Part of a small language model's weights: MLP 768 GELU.
Each number is 500 + 40 x the weight over its row's rms, rounded and kept within 0 to 999. Layers, rows and columns count from 0. Numbers have three digits each. The size before them is the row's rms in percent of the matrix's.

# up: layer 7 MLP up, 768x192, rms 0.254, rows 12-80, columns 96-191
# down: layer 7 MLP down (transposed), 768x192, rms 0.244, rows 12-80, columns 96-191
up12 098:509478471496601490473516443504508541561539449445529494465534521490480509519445503459439514506532519474538556477477574475466496473500483490532503511489537551493489509467418497598524508566457472457519462538487500475459502473513482484515552496506488431491525488461535448522472525516484463584
down12 099:523520469529539492560570530421462530495481489556536474453509430492539482526553476563476510550520513524479519519452521464485453438463491507529486458534470499471491505540526517411584459498510463585460503486534485496482515465430487445526524500505511555471432578565437534601441549493567476511
up13 098:535462508501574550527518455508552511545512556516505524402478498536531584515542454503481561510549472513519464443458507578477548422443570564627409457596466477502511463480458501490465502490549516507420481498471485511512444494515489472442516586512549539442443519473487503526560470534477507473
down13 104:473527474543451510444502472580452540486490500521494493527526500527513501472484512515470514482535479517533464466535482443508500616428499440466599439544482460459500523502421583543568540449452465459454481522531440468523501515502527446491554554459509563498531442520481447551398423537498509423
up14 096:486490483499395520461431495446546488522515508478521493458505506556493593490612501517495534511525552439454512535525555552429465455513496555502516479506463484617490550545426544472443492434436526509553497559442533534431466497469475514494514516496503537508532462545484547539502458472494462412
down14 088:536430497436436450463542484510457523523514508474514462511517546471576437497447494505539565483472490536480513548475494545446519473446477505466459402421431475484484440546463563495447477457535500505481491536505455516458606483521548490482495483476480545499513453499506516540496411555417524592
up15 105:437466450479489514563497542518460521514536540446606425523449466485499414516461501477514515536542541460446527517580508468430509495576409463513493479520494463486502430466454438479581492460482487513461525426560518517532482479450492405503525503482472498502535497496586512510550495509496531524
down15 106:541612492529501570519522485493500423561486552564429477528480475516524579423505489530450447542524440564472435541509459495598501459542563502518570524476526474575558520504577574485465475468511509433530517511504485450451531561493486491513453506452513519507480478509470511509470478542469528512
up16 104:532556501468431477531460476399504508542552467420532487473510472550476487515473401492533498491508502502585459558555461449518444501525472504546562489521520507414504536421448509503499509577510487469463412476508513470496540435510449524470514499570455494512447441480449461487484538475421436550
down16 088:547471440505517531533469451539438528540493524492485476513510524484568523464430543516465481442503474575464457464444532524547526497502536560438521542470457477505495433594543522514508467459466436507528528476477486503477519548491505431565503457433514479405519544507569483464515483537600475428
up17 101:473491486543609520475554532536517555506472454526583458479442573480450480441417571476505476503489420532525450476516478561535532507522477529508497516569487524455460494478513488514522490497436537495442497514481510478613536466542526582400471444539483550492494509448503495495523470579477447535
down17 092:484547506501485568529581542534473457507507451493464451461576462551468518517457458509471464542408484554462526540544473474468499500543546493573448497503494516495452520580559484462523471475449471525523420517517482556457509501440457479546513571500438456500426516502480498534461483465469516486
up18 093:438516470472422489434476456501563461506493532532537533538535514509562551540484534514455513409442534558464584462523509532479538550471502494458473558471457489448535496548594463592477574534542474521514569454489524473535435516463453480474464485552487522470510492491457538554518604534453510503
down18 097:503515492527498497489525437479507465501438474561486590572547470486490541459596511486475531482480537477498501482468485492532484515475548530592493483509485560502509450542502467476478509513418502465533466433552514442463430436471409517463431563435488515543450517483425537520444448460500465519
up19 110:483553512511471463534509496400537554472472409439468508474490535477444502505569491510484448503458493504482470510471409434609480427485532498551384480544501503575542510408453550439533471488581525496556506458521480480552501450465481478539474488478538518511497515477514504512537572518535544513
down19 096:509593500488588494456544482458531466466557567503522494420513466515543510450489434495485514477551512430497502511500557503568495514453549534547503482508502508470506476548547526493460491549457523445449466459548524505426532535589500503373559485484535435542454511509458527450490491466510519455
up20 097:473483510464469552491516531501505459437491595449463554535475439501550533484492510554496449541524457450515481452475455531471383458494524490488384527491455419543457513424497466522452543488480527472563509473471432448498441480462505501547531470563489471570475570563487527525526543526526524511
down20 096:493577516500436474470555489496467516465533521534475444529520484548551471491534421517446497478487467436572413573485482449551489447491499508427499452514523509425471530462517474489466493487554519509451500527521548530518480468554521399506430526498492520464565481490495523531426486420564431518
up21 104:518516476548479477551496491469515478451505530467536476456505425499445583500447581576507550546383448588473530502554451516456543557513460496549481534564472482484519523448536504500513489519507493504467488562571567473556509555497545502469489486488541519543521392535531538551517553473516574498
down21 110:546484558513460601497493540527435518442455486545434434471526564521521443500496422485597457511464488555507471516520489503512571483410570491560509512507411372464501507481477414512526527441555500522457491545502426502490561497553513469506471473516509545509490516525569528511497456478469518548
up22 093:544456579461402510472539465462468460447519474539532483474496461515498478490540504537551526441448477500540490511495554500470461539527499497404511533469545566494531497427468494510506502526533519522551508506554511531496425490464544505468461426512447572450505498436538527405550562454479512491
down22 097:438445519505517520498419594449464423491543500484478529462495486504442533492522483484470520400509539496439475479511448512533535467513556538458468515511443507523535454528469519505528503471493409463476500422475566544457482472490434481459564483539486405563530489441482500545443516533535462498
up23 110:532506551496513530506566515467506497489520507542529482441495439467531468629472460489475548488478511460474533517429453518603492461470487558480496563463444512452505491524498495477402453524490573528495481443516437444486539471508411556570493480549498498561379467499446464468513486502527458471
down23 115:436456522494536474575467519526445503553519525437513455515566430495552577523508475525458448542476488471501523482484487582507522460495493505560495507526517519526464485534512515487467512429532424511506562525515446490470453484576499532478475508448498550486464520524476442493574534520504542471
up24 095:512523511507475543464450554507443463463505462452478496503522421442530481545487467485538489448487448544452558518518564482542543512461472498500435570486486507517532476539518448489478449433478505516466491548506548401500555551512440567393462551504478553531466440538441506545473439504580564477
down24 083:532490497497471527507576504613520535507589552548493431578521543568504492497528504548488499533451510529545506488497522539473507496554460517437463450491426489511512522421494513516475492545503495527501543527453411434451397445482488558572485475520527404493520510439430494503510511502515428536
up25 117:477468542457467575453479539561542506526450501517451510469497459557498530480572523461492494528545515571479560501548495510511464507433444475490511465527540490458542471417476449505527457422509520471569507464512454464492521467510463550492535543452453576435519435496477524517538581488475527398
down25 107:504503415474480511494507445397437516518534499483510467548538500489505488556467439505505460500496511501539489511537501477475455495496464525511440515471485481450430503527443569458532508590475476517461552502478465478600611582528482461480534517522538450496546547478517396420463470492499525595
up26 093:519522453481459434405534559471539446499502529518447571576499489502537553524511558521490436519466469547496480522431440536524507524514506465505538515521550473612551521529524525597543503482617561498460412455452505513527545489496459524537506478435527498463461465403576454493502455447520490508
down26 106:470575506499492516485441431521433526526558528485515428473458535540536467478533513478547500512485532506457446523552507443552505535523503494507401510461500559559464497459469532510504502478467480410513587549447510496551507474533496496492498481467537552491536553478569438526462581529456552545
up27 094:428530446470506503479484505519542540470496498540425546430544532450496441502529454517495549512471501526453428463495551558502425547515525478471468535473481496497513514574501512524491560552467562476510423469528490504546482531569468477522589496514524491502527536494480525494501536460353547472
down27 101:599462577471463514479489480534581547535524531475467538512535561510446488586499521506490535443426455494511482463530554420470442511488508487474599488516489579466498551448491543477532481482483399568510480520490488415456464556489483525513397513575500571532468486504502498402474516511503537493
up28 087:450532404474467508437447449492474479525487468475490507550482462469588492525540517493489503478423514479473488491444473596509474383419504457573524541519530487501494500459533524548515503509584520451577484562411499472492496509506518488491527516541492429478452504431606414444527495492523469533
down28 091:538459509485513493510475490486440488540457531483428433540474437433480489432468500380506511507486468540531442449522507558415454518500624493544442484560465446547518510457538477519525498483491457506507540469517486477435575487575488456494532481422531500540480437524538543473486522483496533455
up29 106:426488514467477492442494501442536516469501436565500437456533551454487573506564489546443482577535486507528458543558526516493531528533467445517471479522550493540499512496473475505533442481461502441439467473371493447509490521527512440521459480491497538490525471463476468545500498493533517517
down29 100:514488524504502466475527497489440522492554468513549442485460500489463525509471503580535426556568487469532489516588492466478457492529493535566462460492495547615516480502564555464529514509544491489512467424463521459460460481483535431467466487483515538436463484549455456539542515468544545451
up30 104:522503497458558472502521516509525563518505510485523499521533549496543415538470518573538537469513562548533537550511479487458491511450410549498528481496409588514585486523502464480563476571481536513551519601493485496509526472474486488482520427481501556518454533512538539498495548540496453496
down30 096:531561549543500490478468505454503503511598477492513482563474509512500593479472510533536483511470558498451559462488569507516478474539515495432500486539550432452455540475478535473474438433478553484474545541531478489475496498496484486520506523471519520444471481511448498534533535508508497489
up31 107:482406551582620502533484557510553592500490558536454536546500564501478416582467527536507548433444433454452512475515526530522445502507512508520491485519497492535525420492441470509496487511482505438496490445527523519472473509478541497487517545482474523464522455570481519460511456526455459549
down31 109:505478435488494447448499538543452484506541494508541413528451453486504416525491490489392499497525527480511560472530563406473463541538535497474506407449483547481542523517563585562527465470470474507537497529481424497495556478456506546504536543532496545437498501529498516554427526551473503461
up32 099:427526460479482406551540540482442517433442531517515476500487550511508470508469507526563449512506492494475500500542576469496506523500472525492514487494529502506512471425471542554482482501533455589485564566530501459491521516498452464509431507519438460496449522479517477551506587548509427449
down32 098:499494562458476579517556539507514405448517501474519516562515426458453442549421503427545506457441486526510544533470430536479476478520507516517567439550493501504582522562580540529501515485497478458459512475445423527497530531520526508549483487567445544468470571521560570462522494578470485480
up33 092:498500530486438460484404485405478500512486524568559501538526421532532515511459439466566444517516488522541476493485471442412498482554522502424397497531618554445524479525508463584513504480519497546512509481533413459490459506560556526524554547487566482500477468446529427530461541514476484578
down33 091:489444508413540598485521506554564514495421548405502515587482508448487496461477494506476518485482466497540515511510430590482526511553532531515516498448479477518473512503479421491531513486453501473475478508495470501520497486454481516525465465470502559534535511496581507509581558572547512539
up34 103:529549420486525514472501477501469526541526458503507498582464570524528476537480542561540470530531506466559497458484480527471499493439442508421402526551498533465422469434432486537460536467494522442482483522520454500553496509485547565552476535533495520521527585496512527496495497512467453534
down34 099:472500565424462502510445568520591495450465499498507480384484507516481509486553457430557450497522483485528520501493458508482512542525546437535560520434538503527577483482575535483562457578534542473520517439467545525519535458464571472508473458520432493502558456546495491526504497528450547489
up35 100:476491489528524489422537517458500558555482468397522481519405462521438464531506506474461558457522468458595438499459506513497519467445528521486435471430555502518531450521505536562572495448516471506494520491520509518489462533477452565551498468515493413507451483500589504492543504457540499466
down35 113:497456562410513499505452521461491525464496525464500408462486521400408520463507446500511442508471560511562561477472575539584482466456428508467514472519467491451510567585490501458462539564450516460522442527522540501493473499513491459412491511477465476541503439547446507531515472546430508459
up36 097:528430539484483511478533540463473525409483558449554472525492418539499465489564497532481460524494402513507517424582497535448491456505566479517516529492479438454540513533498443536484437469489433472436531521584501465492498551427501552464518528496573559543493485542513516552410487521496417537
down36 102:515502466486543513527500560549536447528504470549423517493482424442576485429456468518513514475508548486516562554568501452461489470477484522520502494519510464479434555535505548561526423482484519482519566454493486540554464473420506480510533457453453549487536455517534455451466458468503494558
up37 098:516522437536490502513495465544468450536454479475505504471496491432582528486435469457567465471493457508470602579524519472531494505499540506462557497562555472479516506518575490481511509497535471480492559544486526559580444492565424593566541497503473517521504494479475541479500486524602448511
down37 105:511506540434524501464476484575450512480540451446499459508522506532464504443398482519437513478480509552510529539537524525500418501481530524474516506516503509444486466514462463504529528557465496458487480493437531544434490402456547590530533448516427492442500496485484468478486448487559506481
up38 109:540489536461505472514475511521477495447464492491561487452563548453498487491518471423559480561535485475461480504461538476568469484540509500466486436411488496540533505488518545437523461516444530528506520528529479454486536505504443481413507473486504505534506467508471557511526479467470470481
down38 123:502550506467542462470543572550513549453493478557457535432497589543506435544488496565569532398517555536484541548432499482478474510492494511546530513489449521505482450510458586422530440505454501474528599533440504470501505546505404547484495461459491499536505511503461527522458434547509465521
up39 091:476491506514518475452522565454444542541474506507487538525489472472570543446482503461565541529420574473458555492526424478537531515482501507492580521524459500499416541520533441513479465492494488436445567487463512496479429455451542584514496434587476478565484494488521469509551555491491392506
down39 088:553548489546493537589540473536476491432523414480443435480489592532464505560508503555541461507491464511510488523418525603422458483428527489502417427466541561512483488454524457507520566558543483453518444529540522472539522563455521452496504474435460445456519564530507533423506492533450460548
up40 103:495460451507514520485466525578494517497510538541497514531521531553442510517457513559504499426526553550560549574504503444517436531478490516539446538494494459453528504478471397450577510521509493486492468502522438551568486417515493498469498426499521569455503507516491454507546424566546555520
down40 093:482502570510471480474531479450476529582499464487493474484455533407517559405447543453530474549482498467479437483510495508537506490532505536418461477545456515471547565400480491571468486446440521514580517489500457530523532443499578528544484520518598514448487483563507486469455519515508557529
up41 099:442472499465496511491439442506536496509459494502475524479567546434486515489501474514533498548503438445540501447456495472432543489455538475561511491575480448532469516486448462521468534470500564526510454488497435503454430512444572525489558443558483544544569588425452505553484512534559464523
down41 101:406516511528512501531468492464573478568438533496467526537514508460568487463444482438419539493499572573430536498592586497505499496501511471437467495492468510482546523496467511490554488522507448451517532523525557496456514515562519502501507494522511485519406542475513473439495462428475508524
up42 101:475515480488456566569478514470469566542490520468509482475500438457529524526427535431439505464497569505478532498484437523449563450509543544521530565427505511451568489529530521503497517556436505563508465463469473508502488499484472525546536562508421509513500534434505497490538509418579466442
down42 094:548534485578473469477516500481550495450477419456528494537519557495488505532564546538552463474490413460517480532567548483486445481493452445512520509545429529514457490462502430451487565454553512438491484538516503492494402486504445576571455471486538469578475505475496499468552565514439492546
up43 088:491478488489567504509523500489525485516516432451523528507521473539474562507545473516438459534512529459529537539610487463469596391469530492456530569454563514404445507498491455493464499515434507505488498563481520602531577402466495540479553539552458458555448502500492471550549514501505471486
down43 086:469541515482556439452476482532441456482456486492456509544542565480475473482535496524517506403559467449431502450480570521510454523528447553481504428501516517556550494537501491459479522554480511453486527494521501441469465527608484463480469557445513517382524586524527529460471427484507500450
up44 100:510548517494477478541482511472490460517542463510520530545485522457467504558414469522436439452481441556558467424542489510542548496463498540525384527502478495443529582481506477473477477448514503486542463405441536446505585484590537542519452517508441544509507482554525532451526483460501451476
down44 096:480387471496563500493552483453454515465525414416449520444534466513490506535546488496523520510523469549428494495455514467474496516504490492535482425549527496444484465555557493487470527495509446537490555537578490528489431416478459434488448475473542431520519479507522467513485554568470494534
up45 103:526535589561493543511488545482423432584493561446486511539496525466511614519470536525470455521492476541518557528467518514493520475418489486509512516479474487520496449443468449456488453434456450548479468524512511541558499531493454492514565505497536521489524462542513515470516498531549455472
down45 105:505438535540506522470457489480485566512517442476512486544484507522508503440376539481498564604499419479506511475504504541533469583508493538450462498480467469419506595478542507512472448481480544487436517425462505431500489545468616528515519489485528535462510536560495486443492487509478528492
up46 099:449534462506436490492492490511511498480553488507477468537529489486515589503409529471528466507475480496454459469524523506593475549511558513558495428494465559500514479551524511536525510403543511496565525487435467514482531514474421506464565473547446500532513480582433600513573545493427525473
down46 099:523481518458591494449490505489587536500472391553475468502511444521460505559503516478449545580467432482491502580473576488520493478491484533496473455513506498488543572464511489575525451495453496491519523472532454500508493465472474496442454509463511524458519420541554528510460519490520528487
up47 103:546490524487479565509519587544519510471563508493552465482462496439554591451481537417542487498564444508479515506511461508499493457499440517523517522537460496469537463467510485499506465505501453546485431488477446430548465582524476575470491498552507456553448496531514502440514550474493584505
down47 108:506547499463522459481475463501497443457493439471481520466476465504485499515497550493554502522457498465358441542531547510505491469482575531523439517462505498524563492477434418493495533521502447449593502567502522538480515428474485435521581570483469530520565548526421575471409566479515490471
up48 105:547496491544511461478493496497482552579501526550535487466472521408486502507469493549540506542642438489467517460406516539473531542487478469443503459530524568554477517486428509482575504490532464525491470477444507424460482424460515500523452484475539485464488447493482521493483541465491440581
down48 112:500455489434550447443544500505571512478499520525458483497470588458493534488537493470543468534519491485493440434482593530546556531519516439569521475479521566444558514519431549461549481554528386540508562475495525499553480495535575533507535506461538536466463513588432489479538493524517581494
up49 093:515487555517583456522537575411502504471499498423494430473488487517470469511471517527520460493515496503525547493502579444530500471496493510485498529538542546478559538538452504527532546566569546541508500474461541545535476461533555466515511464561482468531507463461521507405457602454511497513
down49 093:540476549442438532501492493557504513474475458481495495510528500478505451586492541523414591503521463482497470525447484549528511452457565476510515525503429472513418494484485535481486481459475433493537460443551467435547537494523513528531483520527516399508482541482465512485548376499518497431
up50 111:538498511495448549490453537559547472549505488477482475489545507509464559427499452494559508467486501464448507511490518596620500475474470474505431465492413517506517509482462504584485503425544441516560471535484551418505542487526529512486560453569481503486532522473502450470526564534516547434
down50 106:559518460496534480475528553486493510554526514479537531539528489492472539477494552516557519492522492509503479543480455481508583507535467519541540451544615537510430430438552500480482433526582514499537483548413434540524460526528474498517491520480531508500435479448462547506494517464528535501
up51 095:517481597446533515543527497469473511476451583520468571428547483530540538488500490525539475402603533473501506492446504450459505541482512536497472444490486471515488512450512478540443492513545543432494602501541542478488453496539518547459516480483613497530513506467467504494507471493508478480
down51 098:496547466497495478461533446515474518534451492511497508494490528504432480503537421536539449570499455556522447522505491458548481522477480536522519470529541526467535440589343493533455524476479506448457489445560457452467439436492534425549525518574491458579463565513530481469535443504508528516
up52 098:487517471558455474423570478456451479525423505532521485553466572453598395517459448563427476443482497450531509454514520523534499534528538551511546505510520482478554417528466428438486467478475546526542549562556456542508500507510524524537515522434538502533470499550446505444576497484469582499
down52 103:490515486498496487489523560475482503484445449458530571457475495538461514517466549519534520517420485581489499480462545508457542512484473558478477425550474498473446452487512509500536494537429476470457450508448484472505518480579509521478536530474523512483507501541542557492489485418444447484
up53 091:471565433570477480518540499488448538516511526439503528532548474525514507458508465546444512500494584522532450472523471557502431606414545500573464499544482534577522508471493459465552492517541475516519514586574521521533443538415529493532428513519558503482552472460502500494546496473493473483
down53 087:554405448556584518549539509497503493503565517466500507492507522505502483422561536455502432457499510525468564540475537489497454452510435477497467448549477515435489508576475571516427445471515481502470505485516529516393603545547523459519458538515540454415446521475509537523477486486423502533
up54 095:427513568483494505414489501450518539456428472501528427507427562504570487472496520473528515498471515515540524514474556510505414454537485511490509479564574484476474464509410458486486492563545471457495432496520450498563615539596528452543418505537485576488500453576492572478542493505471481469
down54 089:476517521475505534521537454542565580526493539430554512501519436502502545464503523506511500523516489551453568437474513521448509511492476485512531542457484500513440525444575605422503552509486527502490574534486497514470530489476512450465513494475502516447456455482498473383498511464423494487
up55 105:533458507499441506538539592524448495538567474525526507430514513508422500504512518492527527569488486515474488511487509559517489427498509452532439547516561476572499532492502492495492500569496524518544520547523517455462490509482493623546525448578438488532419529521526496495502507418516538424
down55 116:518477455534381497489522418485521466461481511482512507497516440502486479470545491495527491521541541514525497487455492557517504501447522477417435409564501478513478455554512510541479505437489548501530452455559499434435502512512514454468566507508490495450520482454464505524471487542551496501
up56 100:499504536441495484544495528488533539526477464511513409487506414491558523541430536481514469527427531523486509446593568510502494474484467561512546537490547490478522513522469433482503507475384476500552421546548458544469487534521523547495552497534525473570513578503482487475565471503572548545
down56 104:511485439441414483534511548515460473427476528549572437437532481484502454544634531503528508518517545591503497436482446537493568473529471424557458394519523524472540484560502513458509521512502486502494493496490508432498500431480524439413547494470473439453496494475456466501514509531480462491
up57 097:459533468502465500506511518517538445526524510419503517437543540519486509537465466505484580477451539409472559493457547534522530468460499472457496527552487515530508527509506481471498553487522408547443442490495508533528486520454513506456515423523484479559496482578526497546477498479475508427
down57 095:506470501469481534522512446455492443492533474501506441494469498458420538509562509496492459547502519499497466459537514456494531508561522544499514435565425485496491429412525487550596469463490454514495542445459468567509525480497494538457534434538448451489508501496485495513478490505525411509
up58 145:515490538510503456517498535442494469466466459516596525519522490576478472497460461530514449469524487548513534515574530533461510436549481593495543446439489468515580496507472518468524559569510484492495412496476498488489502536458526480474528537558517495528487509404515521499549595495464441484
down58 137:505432468499496559496562516444455501497449532537592541519543542481448516490483449486486518442557472560507503515538596515494516441514489540540497514528522481517460463518486486434497500490496506458525442524467510536505488490470555487544534500548442527548432493455524481472514525527458525561
up59 115:490441516555496555424488481514498456478470495514506496541500534434518496499481450518510533440612426446437561508471501478502441514468508525576505505545485494576560485504480443529572485557446501450493557560449425500571495500524501515540494528455495587513427394485460513440561456482503525543
down59 100:421493519548537552421470534534478411482547546451435482488527516533550581491512478503481467517591468521520473439435526504466500490486448457552469442576475557472561483621423481510522531553459479455509466514490506570552479444514433444522459449550435484512507461449453504449546566477427492535
up60 102:513535465438551516463481522567493481528529533464534452475510522496454532570533515520460557491546518485487506473465500497488480536512478596602509477476485438470469424539527482492514446554505567589520540449473504526541488451568419478543549516509534444510455449556434498556496513434557482570
down60 105:519517498484515453543460432481415480511525459522514554562534567462522464534511439480500478481483482502479553476523523536533488547464503435475493426556527583462552506450499526468445486493471498515543528448483529470472524531447616500530468530447515530457499522605579502483500498493450426486
up61 096:501423487507513479492510552515505565510501468467457495499485549478496463474509499506525463437550475418394500556527488466503499513523495543475468522563456459587489465501505545421521493431520490444473521531472527517459582548469528532543432487573554442478538496516507530480503416517535503507
down61 092:468492508598531480529501480463508503497504466470541517551556476410525539460490530502524503508503553452506472484487485525528450521519521468532467459534474502559519483484442468514500508499535433515485457456537452529451394420412456466499555417511472493515516539520495500517533521557514493557
up62 101:529440501528462582512438502431495530501561577542469507461417465476535431461466487468520455522536484560517465528541493549525450494521522498429470569481559543552504546583465469458481528493471469475530483495437493474415550591472527529466493456592474511568480478476495503512568426415440499496
down62 101:499488486475464411454587448497520536455499502447499517486532465503535535478527527459560557489449506431526476524548490415508539521479496525542464519561418489479511489442538485502490420477512530565536531540553456469633371500517485520515488557484477505436480526523506508515477493525528465457
up63 094:604515480455413461538475512540523532473515463476556468430567483544448474498515481503443531462435461467479494499552519477503432520445542590492495565519547487605515513542516560475454485484427442503427494467491502566480512500486479516558553507515587476453468467552519494485542614463524494506
down63 088:490539495542523545466516448467448561494474494524548484473522523525571489509551503445534427481480538562517534507454575504479510485498491497502540496543439489464551456550466486464554494518534448535531479390452525509413489410525537476517515489483475438517581590411460522516528547569475551380
up64 100:496449472462488551472581522520549528539502403554513514498523523432566480458530437488459509546493529521487493494458510530546493465479478538473573512544449586444482516463490513597461538482481518472425516512466566479533486515513424500438473481462469517500496468496536509477521495487552455457
down64 111:496509474533487509465516484477526496606447482491452457491437469465531514583474469547481452469509461456529470536568540452488580580386564511514445480530487494575455520483526534551508547457552488478511486502502529546501614498476492480527495480542462472452529487522479466476501512439580545493
up65 102:491515477507498492467495473519490399488554493502570534542540465503540521487431486482468504583574519491444410567454522478516412505405522427558497570512496429504441555421477460567475425453562483490524511499531471451430463547524418543532590504504483480541549482480470493487456532499515536504
down65 102:515480465474454584510534483503458460516543483514545460449449544504544470535511531477456467514470455542488517512499537480448572453499532581475541440468536534519509447488496460507567546505517561496442547457482459532472504477547479507469452507510501489467484500520553505452496581479488441462
up66 106:536515500508489573487504563491518486520457443457497511485496544495502541463501426483520437419488483414545565487526484506516447541458556550533499466477446488507527532476515476560491505437438504508529482495501498500495531518479520412473437486452521466511479441544522579512495549369459558506
down66 097:494539563433458558577481457515432498465581594546503473463503466531508429517538515558523447503491532488493517478555469453551472425487510522447491519467496485471467520493525497469525531497464495449429503496490504482489499516485492503462498465569462455508459504486523542521520524471467414554
up67 097:516613424534482510459508524452540572484518501483530460512531538529486557482504465547468444508565493463526606520506541468546529482505435473463524485439463546509579517511474465494542468542529445496442494496472481489481517529522580581488482458568542524506507503501446494516528487489507521457
down67 091:542530498543589522506504490480428529479464497505455424439496487483463432516475541486473527468462478513508527519521520447509501564510491471537531531519482505431473544521506511500500501483548535441440489517464485447521523495523535483464560467479453457542486475532425403449458548527472540552
up68 106:480463527562460452461550529500567573497480531452506459491546391484419487528509478421519509479483511444443522443494525510531546521492461566495541550517489531492545452507505454492603514550436509535511583527579540469457479533552518492528486496464519447512454491425467464494522483537452493472
down68 104:490593490498603583497487480548474557426542608447453510514470535525522528505505507500444486548569499532460572467459446493475465481458539550498469510510470497564429433421499477521512481508504525474493465481447527516539530516549460531523485537547534475548503543517518520460534501528515460539
up69 102:498561647510459510581553502544444478512503481492465536557401486466425418591511530466461555493494467489492402490451503489440428580541526523494498527506482482501494475549439519518493507563471574537512436575522461532467533501481530487496532413490509523475472467476500519513462527537453483564
down69 103:485478483487538483530461462564458523501550513397575446492555533446521478477485434542522533470512527560495493465536449453495467545452475477524501533489518546476492485520456405460513455462498472449441479575455529487518545548533475484477544500432553500485472496539520451374478549451458459498
up70 098:497590433495489507445495515498434504465451528456473563514488408534459540534456525538487474571437446496491451515474488490535540559450502460460537475501576494513514519460465467576512488503499462512481496507512534471529558507441522513541498492535467442442494481592487430438509498508590490530
down70 100:451481470557511527509477447495495481471553501455498531527552530516445510516459549483567461521493491550480500563472490614495602505546461449578547512507461546504520440475502513550507597473402447509536464593454478538501501452515472483477469545503484413548542530538483542469444501491587451560
up71 103:489519464497469510439530492497499476581450524497466503466489479486471626452498507435551488422547439518511548473542516504525498441525413523498481503521525534511509514476502512480514571484543473517419505569433427525478496546503399470446541498480511409463543499514479457545467471553515496489
down71 112:502466494522523527499464481463515572524554487440537630543545549465474479488448499509448411529445442582514509524602516515469499542557527499438486452489501432444486468499514540507510454484502490479465449492481530434454503506557585506521431524475526487512521496512506547467565466495495494517
up72 088:474445454496538486429520466478527485512606496499546462503492485513473444463538506464568498531519495392562551522471444579464494522512467488452518550419539458538505471537458465443471509444488495576514522523466543509521527547471561474526494562492492553505520472532489487507548509430474520507
down72 089:495452490537443490465607475468525521536460570415515555496575454527468562441567490524397499509419491469526472505548487448527528504455507523532497500526414497480512521565526455538498557549531527431535454514541509510517469461546497586522531465476589444550514517515539548495571470483495513565
up73 106:504482461487506484483543506497578483456484539494502522452472553474488492481517565530445531515488515494490453482512512587466527446468429539417450449517478486486469546433463436422466493530538430566501599512497517484485458428522460511515536512520512510468506508530483570562512506462578491431
down73 103:494519480412505482508554533497481518521469473508497544473463480509437433515503494468512454566501495402502511525468394498507666485477511534514575566551500549513557492458446607509531489552517533498422478425481512472470565498494522504535509511483520459567512521510511491456469534547539483470
up74 098:493397552588499492447493513499510493503462501494409463439527553439490511501495540476503551499587488543495519439554448486512545509488570564414526471464465523501570509484529478484474510488534470497502488493584549419543534502502561436454556451504476525581500520496539492507573516493491399388
down74 091:537554551454491556518549504462463447493492487517546513566471462560531504513552548491517461556462554528546450566436432465414519499500542515460508448478480475489493400530419550462570501440516516483440567446454508522500442482513491553539575552425404513449492483541496496494517505522532475460
up75 106:547432527596551543499467484516434526456563494507397516483483457538487510413536559491535515440584522480524498484493573525515520499521475448481544528452456503485442540511572493482505550478500517500495503551462455487485461517567490518432443449455519473549563540469516427492607519545481478515
down75 118:421507537448427493556508500505505482465506556458502430453571471446430476473494502532481474496446500487499519493616500481526475453520490523464484606513524472483489502515527518479500514505528546454590464517479508478551502521531418468460492487527494485523501486542479511546547465445545474517
up76 097:540441582543480552503464546484491420560486553514450490448510538516505433531480464498504549445489483437543498531457503499508501509548498538558439568558514474436488484501508547440484507462497462571496427523487526508486471545478459450498490528537491555406500489438601501488500416497479465430
down76 095:498539486461515398555607483520539485506408441432467455498468444491464486453524614480537511521508539570440548486530498576538576509518498529465551477473513488499535463514481483502492460493522482505540544523494529551494535546504514514469554540504535472509515517508518533457487472600556550533
up77 109:475551469487522471503508515493517500554508435536537503499522478393502556425496484575478497516474462552480493526491566495478430575478491491465489513490521572479457594494504502527420539503475508462460521453486582518505526489516497525519498490457513565543464494457533468519502543596493449500
down77 101:524521497476490468558468485460470480493501499554463469503528463465500505490479488543453432576527459465558541558506526492550530490504597468564510505479528477535493487460481482475448399508558519511562422498487523509505494524468470521562481449510488496556491491478467532546454497466456503456
up78 107:445467454532483518480476516467414468554457569464483538490506547467487564570515480468444517529522493482408563467582534537483499430438522482493457567469474454450472528514454475541501511480481415541505505522486511553451528516494482498537541493508507497514526445439475541526478525499548446517
down78 102:512529614446530409440497539487450463524520497442472489517493448473500551462487489479573531537550497513515495503511531522495475458514494519488482486438458545482473478540466472585502534440475509490454490439515464576511489475410497512491522479517463557492472462525522541532489496460481418517
up79 095:520517436437519517454523550509465522552531449546474517479562501414527519467502484466566493420499434470579476451478535537495457513509534477411494504504521476506554557534518488505518574470517550483482494487576514509505450484491542527518536549465430433591535480553471494506409439506544443487
down79 091:459548557530474560509457535534564542500455444532516520485522534488458504470484518531503496558466559487477524570550490492541493559542502491555476529460612504498481436518459525508533454550498506488475518514489541421518442522560508512543479495499518563582425470514444503498543455554441545503
up80 097:488536462507472540549531522480500521557505482514448533395497468519458489534545508491519522489390528444493462518504519497468486491487438460422452482494489477434517450502490475485515540589519417489506565505465475523465480541547506494481538492524495560542501492477474612515549546533510450501
down80 100:524463511492510451493473475534419506506462449463547478506590540469511554442527472532420503493514471507555521523492434576440523539483517524502526497565480572512653533454488495515504492470471471474509562463547546452496517501495522457480485461462527545477468443570524485497437473528458440546